From a checkpoint of a small transformer trained on Wikipedia.
Size: 12 layers, width 1024, MLP 6144 tanh GELU, vocabulary 8192.
Architecture: LayerNorm before each block, learned positions, tied embeddings.
Each number is 128 + 32 x the weight over its row's rms, rounded and kept within 0 to 255. Layers, rows and columns count from 0. The size above them is the row's rms in percent of the matrix's.

# layer 8 MLP up, 6144x1024, rms 0.0619, rows 602-614, columns 128-255
size [103  99  94  98 100  98  96 102 104 100  98  97  96]
[[146 161 102 196 104 121  94  99 122 123 130 151 149  84 133 126 150 109 125 175 117  76 134 141 130 107  96 125 129 160 108 104 151 150  90 135 143 129  99  87 149 145 140  80 101 160 135 144  55 104  98 155 138 119 114  92  97 152 132  73 124 119 128 136 138 112 116 118  84 123  93 164  88  99 148 117  93 110 149 191 194  97  98 127 103 117  23 167 130 145 102 145 127  77 102 187  97 164 143 158  81 115 100  74  77 134 177 171 167 119 132 147 113 132 134 147 146 164 154 203 135 123 172 105 162 131 151  59]
 [128 147 165 153 110 159 145 124 119 159  80 162  87 141 130 114  97 106  52  98 129 143 127 187 144 113 103  63 147 174  87 117 135 165 159 139 167 139 117 122 146 187 140 179 137  69 151 126 132 106 167 128 117 132 140 142 137  68 148 136  95 101 151 130 144 178 145 125  77 114 135 128 111 124 126 119 126 138  99 201 110  79 133 109 174 127 110 127  38 130  69  56 106 111 151 123 114 111 140 115 139 172 105 111 126 125 104  90 124 135 129 136  89  88  92 191 105 123  77 135 155 138 100 109 136 126 147 126]
 [ 92 107 194 157 152 142  99  77 129 123 119 160 109 110  43 143 161 122 112  90  66 159 118 126  98 138  72 153  74 127 109 120 138 175 116 142 129 133 122 146 130 126 200 120  80 183 152 172 125 132 175 146 137 121 116 103 159 114 178 145  82 136 126 117 123 151 132  93 155 109 140 158 104 122 112 139  79 100  93 110 120 119 103 100 124  71 193 108 119 121 150 122 133  97 110 151 143  89 112  84  97 134 168 117  99 119 107 131  61 101 184 127 135 167 120 126 112 173 130 121 151 161 149 132 129 138 104 126]
 [136 106 153 152 157 145 124 125 147 162 133 131 141 104 141 126  93 110  66 111  88 121 117 119 139 167 144  96  96 127  72 120 190 125 135 115 162 161 146 121 147 134 148  37  23 172 161 165  79 170 124  95 129 140 124 141  80 146  96 122 128 151 121 131 172 135  88 111 189 143 130 178  45 163 188  80 161 161 108 117 149  57 108 130  79  84 183 140  91 165  86 147  68  79 144 113  85 144 144 113 134 117 152 117 106 127 141 123 136 187 157 144 167 168 129 107  86 118 143  85  97 161 122 133 106 112 158  72]
 [171 192 104 115  66 127 160  91 171 126  76 118 104 127 118 125 108 134 131 145 106 112  79 131 134 145 127 111 148 170 103  88  60 175 198 164 100 105  69 157 130 116 146 128 111 159 164 141 110  90 105 122 108 119 149 125 133 140  86 108  94 177  49  73 137 174  97 136 135 157 149 137 151 205 148 113 145  72 139 128  82 135 151 143  91  74 113 175 138 101  96  67  97 113 125  86  89  77 144 160 178 180 127 105 166  96 147  87 138  87 125 111 107 147 116 119  73  94 148 116 118 162 134 158  96 120  81  86]
 [143 167 115 169 105 120 143  98 123 130  96 102 119 131 162  84 191 120 108 131 149 143 130 154 104  89 193 169 101 148 135  74 122 104 137  71  41 124  76 137 102  99 155 113 136 136 113 145 116 173 125  81  98 124 114 134 149  88  75 151 155 137  96 124 162 141 123 111 130 160  99 155  87  66 128 127 119 109 139 117 156 139  61 106  69  77 150 131  99 157 148 138  92 212 111  94 158  89 102  84 138 139  94 139 107 130 210 134 106  92 103 148  94 108  93 110  98 122 147 148 162 173  49 157 101 145 135  54]
 [112 127 229 110  83 184 176 117 150 119 136 155 108 119 123 135  74 134 127 152  81 128 128 103 174 104 156  61 162 124 147 110 182 134 133 132  92 119 103  77  86  86 103 130 124  73 180 128 129 103 193 148 159 164 103 119 164 102 117 165 100 155 101 135 130  84 189 107  88  92 104 143 110 182 113 104 142 192 125  80 157 130 175  77 152 148 169 122  58 146 101 115 146  90 134 151 159 120 103  95 141 174 101 104  95 165 167  86 116 119  94 127 109  96 111 111 139  81 150 134 163  98 167 163  87 118 126 116]
 [163 108 174  76 100  89 101  90 125 104 134 125  86 163 103  97 155 106 143 167  82 192 105 123  87 132 196 137 107 116 141 123 108 134 107  72 124  96 127  63  97 112 119 176 110  77 158 111  82 141 132 120 169 106  82 179 185  95 119  95 179 241 139  69 155 101 147 142 137 158 108 143 105 110 122 121 160 138 120 138 166 125 188 159 166 130 137 150 177 106  91 143 160 135 116 100 116 131 154 133 165 143 122 137 102 123  92  98 174 175 140  93 126 106  71 168 102 164 137 218 144 101  81 168  87 131 151 146]
 [105 140 129 173 171  90 135  29 116 143  84 110 116 133  91 124  77 102 102 117 124 155  61 140 148 186 148 114 162 108 130 147 179 151 134 148 116 182  49 138 142 113 126  77 102  64 170  91 122 142 133 115 116 111 103 138 135 107  71  97 133 153  67 138 132 177 109 123 133 101  96 163 129  80 125  91 149 126 174 140 123 157 153 184 135 108 176 139 111 104 112 142  64 101 133 103 128 169 121  88 145 179 126 145 165 128 120 109 145 171  89 149  91 125  87 147 127 145 130 155 124 155 124 142 138 184 197  77]
 [112 151 145 197 138 187 120 101 124 148 142 108  99  74 100 148 147 123  84  58 145 130 136 157 114 109 120 153 169 165 139 142 187 100  90 151 110 181 101 107 108 104 162  81  91 134 160 160 153 129  89 143 166 176  59 169  94 117  65 146 224 140 153 138 147  96  72 148  87 111 182 160 154 125 147 173 110 165  84 105 145 119 198  79 121 159 160 127 138  73 134 140 137 170 147 125 183 111 138  76 122 136 143 139 138 148 166 125  99 147 131 135 131 136 101 172  74  86 101  90 157  89 152 146 153 188 142  94]
 [118 114 116 203 126 154 108 130 123 106 115 102 115 135 166 121 131 112 172 160 138 127 123 129 149  87 166 184 125 116  82 152  48 120 104 155 138  71 104 138  54  69 182 138  92 150 108 113 173 176  92 142 117 160  98  90 197 109 107 138  98 114 170  86 130 140 121 152  55  89 123 152 138  90 159 109 124 149  93 111 161 135 120 177 161 144 135 131 111 133 117 118 171 139 100 129 119 155 120 161 162 166 124 131 176 167 169 120 211 141 127 135 148 168 107 150 100 130 131  99 145 112 130 178 164 114 124 135]
 [119 153 151 100  88 175  58 180  66 147 184 151 121 139 174 153 104 121 115  87 149 167 167 121  94 123 174  94 142 133 128 201 105 148 170 173 104 185 106 132 126 105 158  67 100 100 194 139  88 114 176 115 169 110 119 128  95  97 112 134 100 134 113 136 193 115 142  88 156 147  73 111  74 167 150 132 119 159 130  82 147 146 174 127 104 114 111 114 137 138 146 106 163 140 161 102 104  78 131 100 106 102 190  69 112 135  53 154 146 166 119  99 105 146 104 128 147  67 147 145 102 132 137 141 131  85 134 138]
 [128  96 152 110 190 135 138  90 142 128 187 116 140 138 186 163 125  85 135 115  93 175 150 106 169 135 148 120  91 120  61 139 118 200 146 183 147 127 120 183 134 142 109  92 150  94 113 140 167 133 184 145 118 127 125 122 155 165 125 155 104 155  95 139  60 146 164 120 118  95 201  92 104 137 148 163 136 138 150 124 131  84 201 143 103 134 127 145 167 136 138 170 160 123 158 102 116 110 162 111 111 104 150 180 171 109 216 191 103 173 133 147 114 139 128  99 126 101 110 127 170 139 153 157  96  48 110 207]]
# layer 8 MLP down (transposed), 6144x1024, rms 0.0618, rows 602-613, columns 128-255
size [105  98 100 102 106  98 102 105 103  93 103  97]
[[113 172 155  76 137  95 160 133 152 186 141 184 105 122 146  52  97 108 130 150 101 101 138 140 130 107  85  94 149 120 108  80 146 155  73 100 126  72 106 134 172  95 135 156 163 158 158 147 116 102 200 132 135 125  90 123 126 126 115  81 171 150 131 121 106 150  87 150  67 110 100 126 203 101 149  95 172 150 174 170 110 111 118 115 158 123  83 168  97  91 131 131  74 145 196  75  87 131  96 119  83 123 126 114 112 138  96 156 251 169 108 114 132 116 115  84 123  76 129  86 144 113 165 127 237 134 113  94]
 [ 95 134  50 178  77 117 115 157 137 112  74 130  72  47 181 117 107 136 149 155  74 100 113  59 104 124 131 152 147 117 126 108 161 156 107  95 147 109 103 132 153 138 143  82 113 135  27 155 141 169 126  88 120  83 183  72 157 145  76  93  70 132 112  87 149 115 145 135 125  99  69 135 105 103  96 171 113  87  74 138 159  97  75 167 171 134 174 171 143 130 141 201 109 130 120  67 117  67 104 135 151  91 189 137  92  85 163 147 129 179  71 131 176 120 113 191 116 153 190 151 123 131  83 143 129 133 144 188]
 [ 83 115 140 163 144  73 153 105 170  95 118 153 155  81 177 126  84 192 140 154 129 147 112  68 127 120  60 102 129  74 150 149 116 122 108 115 186  62 126 128 155 165  90 100 150 123 121 219 119 135 136 141  66 147  82 118 186 161 116 130 112 152 108 213 149 110 150 131 149 122 115  99 156  71 173  98  77 102 119  94 123 134 105 158  76  92 103 165 223 124 117 170 101 106 125 138 125 107 124  73 114 162 135 154 148 228  93 171 127 141  78 107  81 113  38 132 105  76  87 101 108  94 174 126 128 115 143 148]
 [112 126 120 163 149 134 100 118  81 174 135 142  84 113 129 136 177 104 135  68 113  82 174 121 109 124 183 157 144  98 146  96 139 168 116 101 179 145 107  80 134 124 173 118 145 146 144  79  74 127 166 183  97  97 114 132 127  88 157  87 103 103  87 131  95 131 105 172 124 191 162 100 152 100 168 164 119 130 140 168 153 116 132 162 141 160 129 167 146 154 141 102 180  70 115 112 114  69 112 159 118 124 151  77 143 134 122 100 147 110 130 126  88 140 159 133 146 152 134  64  81  94 127 144 122 138 103 111]
 [103 190 133 115 129 144  74 157 114 128 121 143 118 123 100  82 101 132 136 112 103  88  90 105 126 106 150 164 105 145  94 234  94 120  92 133 123 179 172 133 138 132  92  93 120 124 107 110  99  81 135 181  68 135 157 154 175 145  93  73 186  76 110  96 100 149 109  72 108  66 160  83 143 143  60 146 141 116 106  66  82  66 131  95 160  71 111  97  83 154 117 135 143 110 153 213 105 124 109 129 138  97 149  43 130  94 132 105 148 111 135  72 103 100 151  97 106  83 127 146 155 158 119 109  95 117  91 104]
 [137 160 118 126 124 141 129 148  82  93 116 146 155 118 139 131 171 103  88 101 127 117  79 131 115  93  90 117  94 107 149 196 149 121 117 104 132 168 112 102 143  88 156 142 111 144 172 118 140 165 134 109 139 103 111 159 149 113 112  91 111  96  72 129  88 119  80 148 124 105 114 161 139 134 106 167 113 107 159 146 127 109 172 131 168 128 149 109  89 191 148 137  84 111 132 156  73 108 104  89 130 111 119 150 166  92 128 110 137 125 128 129 139 102  67 149  98 159 145 161  80  91 145 120  39  56 166 178]
 [ 85 134 107  99  80  87 146 166 124 107  81 122 121 164 151 116  94 112 124 158 120 132  69 116  42  61 146 235 115 112 159 135 131  95  65 128 110 115  71  83 227  92  90 215 170 141 105 115 150 152  87 157 133 118  68 114 112  53  76 114 117 122 144 189 112 138 170 111 109 173 129 105 188  60 130 123 144  95 105 126 142 106 107 121 146 124 145 114 110 126  92  97 135 153 130 157 128 116 117 107 114 158 119 147  69 157 145 130 103 141 148 148 146 113 113 130 134  60 120 115 128 104 124  86 159  64 156 124]
 [ 80 147 145 119 133 126 108 126 126 148 124 108 108 195 126  94  97 137 108 149 114 124 174 182  41 109 147 150 100  91 110 117 125 128 143  94 130  96 126 177  82  81 182 143 124 103 125 194  80 185 129 107 168  75 135 121 195 141 143 143 217  87 107 139 129 170 106 152  85 154  52 126 145 109 117 142 193 134  95 102 115  99  91 111 100 113 134 160 110  96 153 136  48  65 148 147 126  93 106 140 124 104 134 112 149  85 159 165 140 165 141 108 114 167  71 128 119 159  98 122 210 121 151 152 166 109  87 166]
 [174 127  90 143 166 130 103 165 123 136  95  65 107 132 121 147 123 183 232 121 157 108 131  87 109 134 144 175 119 144 118 117 134 147 128 131  41  75 124 101  75 124 106 171 160 105 133  92 116 129 125 129 147 120 156 172  84 101 115 113 144 129 125 107 166 119 160  99 158 142 133 184 162 165  96 138 120 161 157 158 122 162 144  98 176 144 131 123 117 120 165 105 147 162 128 126 124 134  79 145 131  91 144 155 152  87  70 147 121 160 153 117 140 145 113 115 124 142 117 128 116 100  84  92 152 158 189 111]
 [159 117 118  92 138  92 117  91 145 171 104 133 155  75 106 127 136 148 107 155  72 121 152 168 135 155 126 117 179 119 122 147  73 147 150 109  99 138  82 171 135 157 185 132 125  74 217 138 147  99 153 215 104  96 106 110 140  91 123  82  86 106 148 111 141 127 137 125 108  79 153 131  33  66 136 135 185  80 107 143 122 104 150 141 125 164 132 153 157  92 139 166  79 147 109 107 139  84 126 145 185  78 158 134 121  91 141 112 188 121 132  83 133 144  49 119 163 110 108 174  56 123 104 130 107 105 100  76]
 [100 128 148 129 111  64 159  95 164 156 144  78 142 142 160 130 120 142 145 149 112 115 122  96  82 119 178 119 132 105 117  91 102 104 126 190 121  90 127 155 128  94 152 183  88 147 140 175 102 134 135 129 122  82 149  74 119 134  78 132 109 120 121 126 135 114 154 103 132 105 105 103 101 144 135 116 208 128 141 115 117 145  96 138 103 146 152 131 103 141 144 173 141 159 160 193 114 148 180 184 166  87 173 122 175  94 155 150 128 105 147  92 120  80 104 145 122 179 143  97 122 163 148  90 197 184 134 105]
 [139 153 113  99  97 135 169 131 146 137 130  96 123 104  95 101  92 124 113 101 131 130  84 140  73 113 125 111 121 104  73 174 114 127 162  81 107  81  55 104 150 102  98 121 140 111 160 101 181 104 104 123 118  68 140  81 114 125 171 125 116 129 200 186  97  96 180 115  91 125 116  95 132 117 107 152 129 142 175 110 142 156  86 132 107  86 149 142 165 137 161 136  97 189 175 120 125 144 113 120 122 103  68 139 124 108 116 163  76 109  62 126 172 154 139 134 150 148 113 119 157 167 112 136 112 165 157 106]]